Weights of a small GPT-style language model, trained from scratch on English Wikipedia: 4 heads of 64, LayerNorm before each block.
Each number is 128 + 24 x the weight over its row's rms, rounded and kept within 0 to 255. Layers, rows and columns count from 0. The size above them is the row's rms in percent of the matrix's.

# layer 15 attention output (transposed), 256x320, rms 0.0457, rows 191, columns 160-239
size [109]
[[154 138 118 124 147  91  99  92 154 170  79 118 114 109  86 118 125 109 152 113  95 122 146 128 138 148 128 121 141 132 141 101 154 135 141 125 158 134 184 129  70 107 103 102 124 142 126 114 142 159 140 120 115 107 124 119 112 139 135 132 146 108 149  84 140  97  93 120 147 133 146 117 181 133 148 133 192 113 194  97]]
# layer 15 attention query, 256x320, rms 0.0494, rows 192-233, columns 160-239
size [142 128 135 125 144 129 143 124 119 115 133 139 145 130 128 138 142 132 130 155 141 118 122 133 142 127 125 129 125 137 134 122 131 121 131 144 133 135 133 137 125 128]
[[126 120 125 138 127 127 139 171 112 144  95 103 151 121  87 154 112 109  85 100 113 121 133  57 131  88 125  49 142 152 139 141 162 140  76 137 114  95 151 126 140 119 123  86 112 137 149 137 151 107 122 110 102 148 137 141 104 161 128 107 147 110 158 121 116 121 163 107 140 194 113 114 140 125 158 145  94 145 129 110]
 [ 94 137 137 138 127 144 178 152 107 129 126 117 156 198 133 119  89 123 141 141 113 120 157 135 116 148 170 134 161 145 118 131  87 154 109 100  63 124 103 142 117 136 136 153 136 135  95 104 142 112 128 161 139 139  30 113 105 154 120 148 132 119 160 149 135  97 124 124 104  93 141 117 141 154 118 178 127 103 122 107]
 [143 148 135 158 130  91 143 100 158 114 127 116 137 173  87 148 145 121 110 148 139 110 151 134 147 154 151 117 160 102 108 129 173 112 138  98 133 142  76 177 140  96 128 145 140 173 141  98 131 121 139 133 149 112 148  98 128 105  99 165 127 117 107 156 188 139 118 119 122 128 158 139  97 129  51 139 112 165 121 120]
 [150 122  72 134 106 114 136 128 150 125 139 182 136 117 146  92 138 125 141 157  77 143 114 161 120 136 127 166 136 110 145 133 149 143 140  99 143 156 154 157 127 143  98 186 152 131 137 137 132 118 101 120 144 142 136 128 138 122  89 135 169  97 126 113 114 137 142  85 115 105 138 126 138 172 146 167  73 135 116 139]
 [128 136 131 120 118 122 142 152 102 149 132 142 139 117 153 168 153 144 129 132 149 129 130 121 146 110 128 178 125 130 112 120 161 158 128 156  95 118  83 125 115 122 110 144 118  98 114 130 132  93 150 187 143 141 158 119 133 166 105 103  82 131  68 131 120 157 122 135  76 146 116 108 109 123 140  94 111 144 128 127]
 [143 122 132 120 124  78 133 120 168  95 155 158 153 120 103 120 161 149 134  90  72  97 106 141 132 116 118 171 115 125 116 125 134 106 135 146 161 127 121 114 127 106 129 129 146 100 130 113 120 110 166 149 163 120  89 155 148 101 127 144 161 154 142  97 127 130 122 133 107 131 134 137 135 144 135 133 135 129  70  84]
 [141 121 115 159 128 144  83 111  94 133  98 109 152  79 166 115 121 136 110 131 139 177 148  97  96  90 109  90 119 119 147  83 115 135 125 109 155 128 174 113 125 161 140 140 118 129 132 162 124 128  96 121 115 135 120 146 129  97 114 124 134 105 126 162  90 130 136 100 183 155 122 141 162 120 160 146 117 115 108 130]
 [146 130 129 144 154 155 146 116  85  97 141  89 113 122 149 171 165 133 128 130 117 120 151 127 111 136 110 136 197 154 121  97 110 140 156 149 139 152 105 101 121 119 144 116 112 116 111 135 114 154  95 124 131 150 150 132 110 114 131 108 125 110 130 127  86 150 137 159 139 141 115 121  99 131 135 118 122 124 166 114]
 [174 122 105 117 139 152  97 109 116 145 116 113 109 102 126 155 134 116 112 203 169 110 151  99 124 101 121 108 138 160 121  75 142 159 125 167 126 136 149 123 119 172 151 119 107  91 112 152 168 117  95 101 117 124 128 121 102  97 138 112 137 151 110 144 109 166 145 171 172 125 103 113 113 125 132 108 119 129 121 140]
 [131 110 143 114 126  83 140 126 154 155 129 127 142  89 165 190  86  96 122  76 133 105 157 109 154 137  84  96 146 179 106 136 135 129 112 145 136  99 111 122 124 110 115 136  86 151 129 146 139 113  98  72 113 123 161 101 155 164 137 172 115 109 139 119 109 157 145 129 157 178 148 132 125 142 127 140 163  87 125 162]
 [ 94 125 168 117 118 147 156 113  79 116 134 129 105 144 159 142 101 144 141 139 136 152  97 126 143 183 134 141 111 153 144 126  93 118 112 129 106 135 136  96 125 127  92 129 137 116 121 100 159  95 119 146 113  99 154 125 115 131 133 115 110 133 162 126 145 123 155 114 103 124 115 124 113 105 102 139 145 137 156 133]
 [114 102 145 137 131 129 195 113 117 146 146 104 179 165 145 126 108 117 132  88 135 158 147 115 111 160 134 109 180  99 139 162  74 104 112 115 132  98 124 150 122 133 128 122 128 124  98 168 140 108 103  88 128 104 100 107 117 153 101 194 104 104 171 134 111 133 133 134 120 117 118 133 106  96 122 149 113 141 153 155]
 [132 164 104 136 152 116 146 161  94 118 125 120 152 158 133 170 177 154 127 127 141 116 131  81  95  92 126 135 148 150 135  63 177 110 134 145 155 131 107 139 104 147 133 157 106 121 130 118 113 105 120 152 144 136 138 150 102 114 145 127 131 153 120  91 132 160 120 142 141 158 136  91 117 120 103 140  86 111 123 134]
 [108  92 116 133 151 112 109 146 137 164 115 106 110  77 162 143  84 126 125  91 113 114 127 119 137 125  72 111 140 111 125 114  57 138 134 163 122 109 104 124 151 153  95 119 131 110 119 184 126 101 125  87 120 138  99 128  93 118 109 121 128 106 104  98  89 143 162 117 132 110 115 145 126 121 157 119 183 124 124 155]
 [144 114 123 138 120 111 141 107 147 155 150 131 109  79  78 139 114 115 154 116 105  93 119 111 135 141  92 120 126 170 129 132 112  99 120 110 144 169 142 124 148 124  68  76 127  95 130 141 128 136 131 101 100 125 158 138 147 161 124 127 135 169 154  95 106 160 135 128 144 155  97 114 113 135 140  83 166 124 121 163]
 [131 118 166 109 139 171 128 100 111 132 146  94 100 165 149 123 105 178 122 169 112 156  70 138 128 159 111 112  68 159 132 103 121  95 129 131 165 136 135 119 143 187 118 116 112 178  86 120 111 100 130 129 169 129 136 102 110 133 126  98 106 162 138 133 146 150 100 102 123 122 115 117  94 151 143 152 150 181 121 162]
 [131 144  89 149  79 106  91 151 168 163 141 141 106 102 146 103 111 172 148 157 115 153 152 126 156  90 124 109  97 167 126 122 133 171 115 145 140 127 131 137 130 146 113 102 137 128 171 140 139 112 139 117 103 142  84 134 133 168 150  88 141 168  93 101 159 150 126 121 149 128 150  93 133 103 143 121 117 165  98 131]
 [146 133 117  96 135 144 111 144 149 150 109 158 132 115 134 135  87 147 138 151 146 141  81 142 139 122 166  82  85 129 138 140 132  93 103  98 136  83 109 158 105 133 118  97 140 212 159 114 124 128 123  86 131 134 120 109 105 168 118 124 149  85 140 139 154 128  84 160 140 139 111 118 129  90 177 171 109 138 180 151]
 [160 133 124 147 118 134  90 101 150 121 131 178  95  93 159  94 140 136 163 153 118 159  86 148 107 109 109 168  83 123 156 117 132 137 138 162 131 163 139 186 137 146 126 137 130  56 137 116 111 125 115 110 160 136 131  86 142 112 134  85 131 135  95 164  95 156 108 123 139 172 118  80 142 140 124 147 173 147 105 109]
 [121 117 156 154 100 133 157 114 161 117 152  89 135 141  96  88 138 142 125 127 108 156 144  81 126 113 132 136 172 123 193 100  87 160 148 150 183 128 156 133 118 129 130 125 109 123 147 139 116 127  72  81 142 148 106 115 146 133 128 121 151 128 124 111  98 106 149  95 133  71 115 158 102 112 120 100 125 122 144 146]
 [140 138 147 162 131 123  76 160 151 135 110 128 131 121 144 125 120 156 149 142 136 140 133 168 138 123 155  90 128 162 105 138 165 134  84 127 101 158 123 141 118 154 191 128  73 101 102 148 108 159 135 178 136 141 101  80 144 127 137 146 113 136 104 158 139 160 107 149 156 168 146 115 157 127 168 148 134 127 150 108]
 [110 123 144  92 129 142 115 117 117 151 114 124 176 115 144 172  52 138 111  80 136 105 112 113  79 107 120 116 136 165 136 119 111 124  99 126 135 141  90 147  82 116 154 122 135 136 126 165 121 119 105 128 117 139 145 152 138 141 130 137 108 110  71 150  92 123 149 133 131 156 110 110  95 134 133 121 123 146 141 114]
 [102 137 145 149 134 122 136 118 103  97 104  86 153 125 135 164 136  96  68  68 139 114 159  94  99 113 138 124 185 113 122 118  94 140  96 168 168 128 105 122 116  66 125 139 110  98 144 133 108 142 130 103 129 143 104 140 145 136 112 152 138 141 148 110 128 128 192 138 125 123 148 153 167 136  81 134 112 109 166 126]
 [135 102  97  90 148 100 108  60 145 135 142 142 122  96 133 133 114 118 119  85 125 125 119 145 119 132  84 164 112  97  98 154 133 116 128 147 160 127  91 141 145  83 115 133 145 159 134 139 133 120  92 139 164 108 154 141 143  81 129 129 142  80 126 157 107 143 152 120  90 120 134 153 114 124 122  88 128 103 116 143]
 [100 131 104  98 113 123 125 118  94 131 162 153 110 137 116  91 137 152 146 135  92 138 119 134 148 128 145 111 133 153 137 177  91 137 105 120 104 109 165 152 153 137 118 115 159  96 134 122 131 117 112 133 151 102 103 125 132  94 108  72 140 134 154 138 146 107 116 105  82 134 133 115 158 131 196 140 146 135 116 118]
 [168 144 113 112 124 148 150 151 130 177 139 148 105 105  91 154 143 116 158 126 121 124 120 138 122 156 140 147  93 173 137 134 190  86 134 155 129  89 140 163 120 146 140 133 135 149 143 104 122  95 143 157  94 105 148 142  98 130 124 159 145 132 104 104 164 137 109 113  81 195 120 114 137 112 147 125  72 123  76 112]
 [152 133  89 158 135  96 123  96 130 157 143 143 105 133 111 157  97  97 117  88 158 121 104 120 129 139  68  98 131 115 100 150 110 129 130 150 114 105 137 133 108  97 111 124 159 121 152 151 130 114 152 125 119 117 161 127 110 192 133 166  84 112 132  91  87 146 141 133  98 124  96 170 118 130 125 105 175 123 127 151]
 [193 143 131 104 136 115 125 129  94  90 140 102 146 104 133 163 102  89 115 116 105  90 120  92  94 147 154 107 116 126 177 157 154 109 127 106 109 128 134 171 119 117 126 124  76 117 122 113 106 155 128 155 110  68 165 134 138 155 127  85 119 188 118 141 141 121 165 137 152 135 114 111 142 148 130  75 106 132 144 124]
 [167 121 164 103 143 139  78 112  66 131  77  99 123 150 121 110  87 121  90 115 116 126 151 151 172 112 132 101 135 144 123 126  98 135 160 128 118 125 126 108 123 133 146 151 129 135 111  97 112 116 126 156 100 130  86 108  77 104 156 139  98 118 120 153 107  92 116 163 190 125 153 144 156 117 159 171 135  96  85 107]
 [122 149 133 110 107 148 131 121 129 183 106 154 127 171 134  82 118 156 105 150  86 135 114 141 118 139 132  81 101 178 174 108 147 114 119  74 127 132 132 106 116 170 122  98 159 125 142  85 144 147 125 140 108 110 117 117  87 129 131 118 133 101 152 133 150 107  78  75 139 182 122  91 135 131 158 146 147 147  94 157]
 [182 162 111 158 101 100 125  89 167 129 127 169 114 121 110  81 121 135 137 127 163 123  93 146 150 118 155 142 118 106 136 163 141 110 107 107 122 137 142 136 136  99 113 149 151 126 113 141 121 176 171 140 123  95  66 122 167 137 102 113 129  98 142 166 147 165 116 107 114 135 144 105 134 159 151 123 166 155 116 126]
 [ 66 124 180 135 165  91 173 108 190 133 138 147 143 144  93 131 129 132 166  86 117 123 126 130 150 106 136 159 106  95 129 125 176 133 109 132 165 127 122 116 135 128  85 133 121 171 152 137 122 108 141  96 137 137 136 155  98 174 126 174 120 130 123 110 145 109  79 150  92  90 118 137  92 129 103 163  89 130  95 104]
 [ 88 154 135  95 134 174 102 139 100 125 119  94 119 181 144 106 117 102  78 106 137 117 154  92 135 131 116 105 121 141 103 148  95 136 134 147  98 153 105  77 117 165 150 137 109  87 143 123 128 121 127 152 130  92  90 167 116 153 147 129  93 127 144 112 131 135 134 152 125 143 181 160 126 112 111 118 149  97  97 117]
 [132 124 166 167 123 120 121 100 137  89 162 130 154 112 129 120 138 110 102  93 103  98 118 120 132 148 116 116 144 132 142 132  95  97 157 128 148 133 109 117 139 136 110 153 107 117 109 117 114 156 136 107  84 127  92 140 122 107 129 197 129 136 104 163 103 135  85 148 153  96 128 137  96 143 113 102 130 141 116 151]
 [151 116 125 132 117 121 135 162  88 117 136 134 103 159  82 112 163 114 128 131 115  69 140 122 138 108 144 144 109 152 103 151 115  76 150 115 145 169 146 135 105 115 114 135  98 148  91 153 108 131 166 129  67 133 129  95 181 114 150 154 105 137 130 145 125 146  86 127 168 149 145 134 118 117 128 136 144 104 139 103]
 [161  64 168 129 118 132 118 107 122 105 134  96 134 161 121 164 122 109  92 134 134 135 139 115 117 140 140 155 125 107 141 149  97 145 128 151 127 122 171 160 110 132 132 102 122 107 116 140 134 140 178 152  93 155 111 124 105 160 125  95 117 128 130 154  75 134 152 106 115 121  69 156 110 145 112 123 150 146  90 115]
 [120  83 117 153  96 140 114 136 122  86 127 135 120 147 130  63 132 123 146 147 131 134 118 137 127 144 154 155 112 108 150 122 137 163 107 138 112  92 145 135 133 138 113 156 147  91 173  99 115 110 176 179 103 126 110 145 141 136 125 140 139 140 134 148 119 137 155 111 112  95 128 137 163 141 130 166 158 116  61 132]
 [118 112  98 136 137  85 157 131 145 105 149 150 149 107  84 108 155 127 161  91 119 110 146 104 145  90 163 111 142 139 119 152 155 113 124 111 102 179 155 170 124  93 119 123 125 133 133  89 122 140 158 129 154 134 100 112 115  96 121 142 130 151 154 112 152 152 121 117  64 121 142 120 124 133 145 118 123 130 163  97]
 [ 82  86 135 109 135 157 142 109 158 149 152 124 118 158 158 166 129 138 113 137 105 123 118 134 169 156 153 126 150 122 132 139  90 118  97 137 170 124  93 124 125 149 158  83 107 141 148 132 134 161 124 112 151 117 150  88 107 140 117 139 127 144 166 134 117  90 174 116 102 111 122 143 109 106 115 108 128 112 143 141]
 [ 87 100 155 129 126 161 128 109 121 133 134 103 171 155 159  97  89 113 106 122 132 130 129 165  96 148 101 100 147 165 124 172 126 111  94 129 121  69 105 139 119 170 126 141 112 143 127 122 113 146 108 117  94 120 105 110  69 118 154 141  97  67 148 180  98 124 141 112 157 129 112 133 140 104 139 185 129 129 134 141]
 [162 153 125 176 128 109 123 110 152 133 103 118 155 150  84 109 113 124 132 116 126 141 118 147 163 115 137 142  87 124 137 181 135 154 122  92 115 134 151 111 148 123 115 106 123 136 127 172 106 158 162 144 114 123  79 145 112 138 123  84 126 148 155 126 151 144 106 176 102 169 135  95  90  92 191 135 130 164 123 122]
 [182 118 132 132 162 123 157 170  95 141 114 114 154 132  85 144 101 128 152 120  87 166 162 115 113 133  94 110 116 201 163 126  97  94 126 125 131 102 135 155  96 120  98 127 100 172 101 175 133 140 110 128  59 109 145 120 125 152 170 148  87 137 145 147 106 103 129 151 165 141 116 129 108  88 126 110 130 119 133 138]]
# layer 15 attention key, 256x320, rms 0.0465, rows 192-233, columns 160-239
size [131 128 114 120 143 133 144 121 132 118  98 136 143 109 130 127 122 136 133 119 105 116 128 131 127 130 103 111 110 118 116 133 130 115 108 148 135 133 113 120 114 130]
[[129  94 125 124 167 166 135 130  92  91 145 138 127 166  94 123 105  97 136 115 148 115 118 135  94 111 131 114 133 134 140 132 130  92 142 104 150 106 132 112 103 105 140 125 135 123 142 138  66 115 144 130  88 152 130 106  80 114 109 169 156 138 161 112 125 110 121 141 120 159 139 131 130 102 152 114 110 135  95 152]
 [113 153 128 115 104 136 144 158 129 132 142 125 129 165 108 113 116 126  91 103 157 170 107  97 153 126  94  92 145 129 130 159  86 141 176 135 125  99 125 144 154 143 167 122 107 111 135 116 174  97 153  83 110  87 108 137  97  99 130 147  95 126 165 139 137 148 124 144  95  95 155 108 148 103 135 150  88 125 180 123]
 [132 142 108  96 131 100 148 134 139 180 136 135 149 136 140 123 130 117 132 115 120 134 117 103 124 115 144 131  97 132 125 171 155 118  75 116 125 117 141 128 156 120 113 145  67 105 136 155 217 150 111 142 133 108 119 163 143 115 119 132 135 142 147 126  96 137 139 111 101  98 136  94 107 120  98 109 112  78 154  96]
 [105 152 180 148 103  92 123  98 142  90 132 123 137  75 128  93 143 145 137 104 145 187 163 112 131 117 122 124 143  92 136 102 141 159 148 133 139 109 106 131 141 140 114 131 171 151 165 101  77 126 136 137 139 124 125 144 157 112 134 139 115 128 106 103 139 138 105 134 110 104 129 117 148 131 122 142 179 154  88 141]
 [105  95 121 135 143 122 133  99  94 123 102 138 137 110 152 158 130  98 172 132 134 174 120 157 129 115 113 170 115 154 128 131 110 150  90 149 131 144 134 191 129 172 145 111 111 122 152 111 160 119 151 122 141 111 103 150 152 134 172 137 143 145 124 104 148 130 150 137 125 132 112 160 176 150 131 108  86 102 137 105]
 [143 128 135 172  81  77 146 131 162 138 142 105  78 136 111  93 159 112 147 141 134 147 135 127 134 141  94 165 105  94 109 133 161 118 125 113 110 142 162 130 131 140  79 109 164 125 115 120 125 121 143 108  70 107 128 175 135 139 137 131 128 143 131  92 145 153  72  86 108  90 122 119 115 161 154 124 151 106 112 109]
 [136 166 148 111 154 127 138 110 129 146  94 140 152 105 159 159 128 137  75 147 159 144 171 175 155 100 125 128 162 140 174 104 137 143 124 112 127  87 109 105  96 144 142 145 141 125 112 112 131 119 130  89 141 166 122 133 131 115 188 114 155 114 128 154 123 136 131 115 139 136 145 137 179  71 120 135 157 128 140 168]
 [109 119 141  91 149 152  99 185  92 117 109 165 159 117 156 136 123 109 156 129 144 120  96 126 120  87 141 187 144 134 147  91 109 123 137 133 126 146 133  99 126 130 138 157  96 159 123 105 121 136 115 121 139 168 151 104 131 127 149 128 108  94 126 157 125 129 126 152 128 149  63 130 124 155 156 113 124 131 177 103]
 [124 150 122 143 151 143 107 156 123 136 114 125 140 120 157 169 112 109 139 106 101 131 100 128 120 117 142 119 114 156 137 158  65 118 103 172 123 126 102  76 134 141 136 126 116 126 149 134  84 106  79 142 113 181 130 121 157 150 138 132 152  95  98 164 126 111 149 156 157 166 101 149 103 118 159 138 122  91 152 119]
 [152 101 137 136 149 148 120 148 125 109 125 135 110 113  87 124 145 117 117 132 149 109 142 145 126  98 141 131 143 133 144 143 151 136  88 124 167 106  88 129 132 131 115  80 127 126 146 162 149 129 126 133 105 184 158 181 110  98 116 109 118 160 115 126 127  99 158 121 127 107 115 139 122 108 126  63  95 162 123  92]
 [110 123 130 149 131 138 167 120 114 113 132 131 129  98 111 116 110  99 106  95 146 171 153 144 138 135 134 142 135 152 124 129 113 150 135 130 157 127  97 157  85 132 144  98 182 112 123 125  37 117 120 139 144 122 158 141 137 158 128 105 142 135  98  99 153 129 158 164 119 127 125 135 140 104 147 125 139 155 156 187]
 [ 96 143 118 135 170 152 174 135 175 164 148 130 115 147 103 120 135  91 107 122 146 145 159 140 153 132 115 122 119 157 114 151 121 101 150 138 129 140 158 117  74 154 147  84 128 131  63 110 104 107 102 138  99 129 141 119  81 123 128 103 111 122 182 147 171 145 112  97  96 124 134 126 108 120  94 124 135 146 165 125]
 [ 89 169 126 135 171 136 170 141 105 142 105 165 143 124 116 122 142 105 103 124  94 168 139 133  85 101 127 119 153 132 137  96 120 112 123 169 116 126 129 108 133 150 129 142 115 129 125 111 212 111 127 103 118 143 166 161 147 145 168 137 149 107 158 129 124  93 113 120 111 131 139  99 106 123 121 118 106 117 160  81]
 [112 141 157 132  66 146 148 119 175 120 154 120 111 101 128 127 137 144 136 130 146 123 144 151 136 103 132 121 122 144 150 125 132 165 124 118 159 123 144 129  74 140 156  79 151 131 133 108  59 102 116 134 113 151 104 119 146 134 123 136 106 133 124 137 170 124 106 157 157 133  78 127 144 114 145 101  89 141 134 154]
 [184 101 159 149  97 128 111 138 170  95 143 125  80 121 106 119 165 127 161 116 120  72  98 111 140 158 137 135  98 147  96 149 165 122 133 136 148  93 147  93  87  80 124  71 146 150 116 147  76 160 111 143  82 136 152 135 135 132 118  90 101 114 108 129 160 136 147 134 136 173 116 148 121 122 150 114 145 161 121 119]
 [137 153 118 116 132 134 132 156 146 167 129 112 134 152 117 115 147 141 147 163 141 135 102 132 125 168 152  95 105 149 129 173 153  72 138 145  92 119 130 166  74 127 126 118 122 121  95  97 106 140 124 160 106  58 106  74 121 141 159 136 137 105 150 158 124 111 112 136 159 143 124 119  97  79 111 165 131 166 123 116]
 [135 152 159 104 138 114 105 132 117  99  73 142 117 102 100 141 129 139 122 144 150 165 104 112 149  98 110 136 114 131 142  90 114 173 122 119 149  94 137 155 124 145 116 164 152 103 166 122  68 131 140 145 158 142 101 137 151 154  99 122 149 145 108  92 131 123 134 138 131 127 132 117 161 114 144 126 103 116 108 171]
 [122 134 118 119 108 135 140 172 123 167 135 137 167 135 131 119 117 141 148 130 134 145 122 150 132  93 120 116 158 136 137 142 141 111 154 122 120 137 139 147 123 163 100 166  89 155 130 125 132 132 147 112  91  92 113  97 109 135 115 153 126 122 151 161 132 118 138  83 119 120 121  60 118 137 125 119  67 166 130 139]
 [174 164 131 119 161  76 114 102 143 124 118 117 132  96 153 112 158 161 165 172 130 129 109 146 164 124 144 132 116 128 146 140 162 150 124 117 123 126 153 110 123 185 135 163 169 141 125 105  85  97 127 148 148 119 119 107 173 135 150 102 139 104  97  96 142 121  94 133 158 139 107 155 117 111 179 125 108 167  92 139]
 [131 177 179 126 120 143 114 137 154  93 139 124 106  99 122  97 138 129 120 128 124 127 161 130 144 116 127 108 126 122 151 120 124 147 142 130 145 128 117 142 100  99 139 116 139 156  98 117  61 132 113 123 126 150 138 112 141 140 119 131 147 127 120 102 141 164 121 132 126  95 119 128 109 131 115  99 142 190 115 159]
 [150 122  94  87 149 146  99 141  70 180 108 124 151 165 167 155 131 144 138 171 121 115 129 122 137 104 126 137 113 132 132 127 137 110 100 152  98 124 118 145 160 151 135 164 117 136 145 121 241 128 125 128 137 111 121 136 130 129 132 124 123 115 122 145 106 106 115 113 172 149 132 127 122 145 108 104  99 110 120  98]
 [125  89 115 142 189 153  93 157  73 148 114 161 125 148 152 171 142 127 143 151 140  83  96 157 140  99 128 116 137 127  91 103 158 121 141 125  95 136 162  92 169 158 121 168  58 140 101 137 151 128 102 112 126 145 152 112 105 130 146 102 120 121 158 161 132 124 141 169 146 173 112 138 131 151 139 122  86  88 129 100]
 [118 127 136 137 133 146 137 134 126 109 143 144 120 127 129 132 132 130 116 107 111 102 173 106 132 110 149 133 170 122  93 105 112 152 146 105 104 127  91 102 109 117 159 118 148 147 105 136 159 143 132 139 116 199 140 141 102 105 108 124 145 135 150 130 132 137 177 138 114 112 143 141 136 153 127 131 123  93 152 106]
 [ 99  91 145 135 113 134 136 108 152 139 134 134 131 107 132 138 135 119 132 101 120 116 129 141 113 111 140 140 104 115  94 138 123 160 142 103 169 134 164  84 104 125  89 143 142 167 152 130 131 105 109 118 165 154 145 135 123 120  86 137 134 123 134 124 132 155 163 116 144 122 126 144 106 123 105 116 168 120 127 113]
 [179 136 140 142 110 144 124 104 114 141  74  86 126 110 149 107 133 147 128 152 170 134 119 122 124 160 130 134  92 129 137 118 130 132 144 166 108 132 125 152  59 128 134 119 169 134  99 115  66 143 156 173 138  87 100 110 161 159 121 130 110 109 166 117 149 143 105 123  95 151 139 145 167 127 137 150 159 171 106 163]
 [132 108 110 135 142  90 174 119 103  91 138 127 148 146 128 147 122 106 138 120 129 175  97 120 110 130 106 146 117 145 143 135 159 132 121 127 144 140 135 146 106 117  98 123 172  95 121 100  89 125 143 129 107 125 175 129 105 123 171 125 120 174 164  98 143 101 125 155 141 154 128 116  90 141 133 154 129 161 171 170]
 [117 126 171 103 128 125 131 102 175 100 128 117 126 128 135 126 126 126 142 123 116 117 139 141 139 141 145 136 123 123 144 139 148 125 138  93 173 137 129 105  96 125 134  84 162  98 119  96  50 124  92 140 117 145 133 131 132 123  99  86 149 124 115 114 166 106 132 135 137 175 119 120 126  96 110 130 127 164 125 148]
 [139 102 133 183 131 123 147 148 115 125 123 129 131 131 104 172 128 148 107 161 130 109 131 122 138 131 138 116 124 125  98 146 142  88 117 147  78 117 105 102 149 131 140 145 107 129 122 164 236 148 164 126  84 115 119 158 116 120 133 153 114 136 126 121 110 141 119 127 129 129 105 144 115 127 121 118 131  98 146 119]
 [ 99 123  70 116 144 153  91 158 140 130 132 128 142 150 169 175 114 127 110 159 143 101 122 156  74 110 116 116 144 120 161 137 136 146 119 151 100 115 115 129 153 162 157 174  92 117 126 147 208 122 137 135 144 128 121 159 159 112 140 121 121 125 126 161  87 115 125 114 141 142 126 173 109 114 131 121 128  97 117 111]
 [118 136 123 111 115 130 122 161 126 119 116 107 111 112 120 111 123 135 133 136 161 165 142 129 140 128 125 111 119 119 133 139 136 111 135 128 152  90 165 162  83 117 135 118 178 119 114 160  61 117 163 143 131 101 149 134 135 158 138 126 112 135 148 130 103  97 125 130 132 129 143 128 167  72 108 164 109 183 115 184]
 [129 108  92 113  98  93 108 114 130 122  99 104 157 168 119 119 129 150 113 151  82 141 156 114 150 121 159 101  94  81 119 152 156 103 115  93 105  92 152 119 170 112  92 160 106 140 164 160 213 119 132 124 139  90 115 148 132 114 103 132  95 156 133 142 119 145 128  85 126 125 149 116 118  96 109 136 117 100 110  92]
 [131 118  87 100 115 125 140 109 158 162 156 167 129 134 113 102 127 136 129 100 117 154 102 131 134 120  83 111 162  99  92 117 143 115 136 109 127 140 167 151 131 160 101 130 134 110 132  94 128  91 127  90 152 145 136 124 104 110 112 137 128 141 105 140  98 141 118 118 138 102 124  76 108  93  91 107 115 120  98 139]
 [134 111 118 156 155 133 150 139  99 176 118 129 114 177 126 135 139 126  91 150 145 138 137 102 100 107 110 125 139 154 134 123  99 141 121 179  87 115 116 156 124 136 166  88 110 105  94 123 157 101 109 144 138 119 148 101 130 145 124 116 138 139 148 128 135 122 138 129 138 162 147 145 119 114 111 134 148 125 145 120]
 [118  93 118 128 137 107 158 147 163 164 132 104 117 140 129 121  98 116 108 131 140 120 132 133 127 100 112 126 130  73 123 144 141 117 100 137  88 144 142 116 156 116 165 100  92 137 107 136 203 102 136 108 146 124 113 125 116 114 121 103 105 129 103 138 110 147 141 122 140 105 113 136 116 120 120  80 162  41 139  64]
 [139 121  90 118 142 113 118 124 150 152 132 124 148 158 145 119 141  99 124 119 126 121 120 134 111 129 141 110 156 106 150 144 156  72 126 138 118 129 138  82 146 116 118 144  99 136  99 104 193 128 113 139 138 103 155 126  94 111 116 130  94 116 157 135 107 164 123 109 155 150 139 148  85 134 125 116 134 128 125  87]
 [138  93 110 125 154 139 139 104 123  89 124  98 134 139 141 132 124  94 163 152 101 117 110 127 159 150 107 150 122 115 147 170 134 119 134  93 142 126 145 136 123 127 172 101 106 122 111 141 103 130 138 158 122 137 117 101 135 119 109 164 145 157 140 130 122 130 153 115 125 125  87 185 126 116 108 141 114 148 123 150]
 [140 172 106 137 103 103 129 124 107 112 126  94 136 137 163 142 102 129  80 126  93 138 160 131 118 140 104 133 130 113 119 118 111 151 158 139 105 146  79 136 171 138 153 156 127 138 122 133 149 129 137 139 130 108 106 139 134 101 137 140 114 163 114  92 113 141 108 148 110  97 149 165 131 136 145 170 149 109 107 117]
 [146 134 138 133 119 150 179  96 116 148 137 107 140 189  83 135 134 126 147 123 119 131 111 101 126 162 145 166 122  75  88 142 132 101 134 122 104 111 129 106 127  85 103 130 112 136  96 118 163 134 135  95 106  75 116 118 132 124 133 128 122 124 197 132 123 164  92 125  90 138 150  92  96 169 130  91 106  99 150  65]
 [137 142 170 126 109 159 153 137 141 123 129  86 125  96 129 128 124 148 142 123 151 124 130 135 144 146 107 142 112 160  98 141 129 111 122 111 127 144 130 152  73 134 102  93 141 122 121 141  85 100 116 149 138 141 131 142 133 156  79 111 149  92  81 145 164 135 110 147 137 119  82 122 133 137 124  77 134 187 142 139]
 [115 118 114  93 149 146 167 184 112 158 132 131 113 155 146 146 110 125 105 122 141 132 157 147 156 110 118 100 145 106 147 148 105 114 155 137 110 132 122  90 128 157 148 105  92 137  89 128 216  64 139  76 125 127 143 134 125 103 136 159 106 116 140 165 100 129 107 118 112  99 137 146 118  95 139 102 145 107 114 109]
 [155  71  67  88 115 111 154 118 101 128 118 164 130 132 100 163 126 132 143 148 111  98  88  73 111 135 105 125 129 144  89 129 131 127 106 129 116 106 165 148 126 109 121 148  78 124 132 129 222 124 154 103  89  90 107 131 132 135 116 156 131 142 160 160 132 126 146  90 107 164 108 128 111 143 126 119  78 103 128 104]
 [113 132 116 120 112 139 176 141 158 138 103 163 118 142  88 159 138 104  87 150 127 127  91 124 141 110 110 122 127 151 165 115 161 106 121 157 176  90 156  89 113 149 135 100  72 112 133 122 140 126 129  94 124 142 178 168 126 132 126 131 135 136 143 130 148 166 112  92 138 153  79 156  68  94 147 113 116 157 121 159]]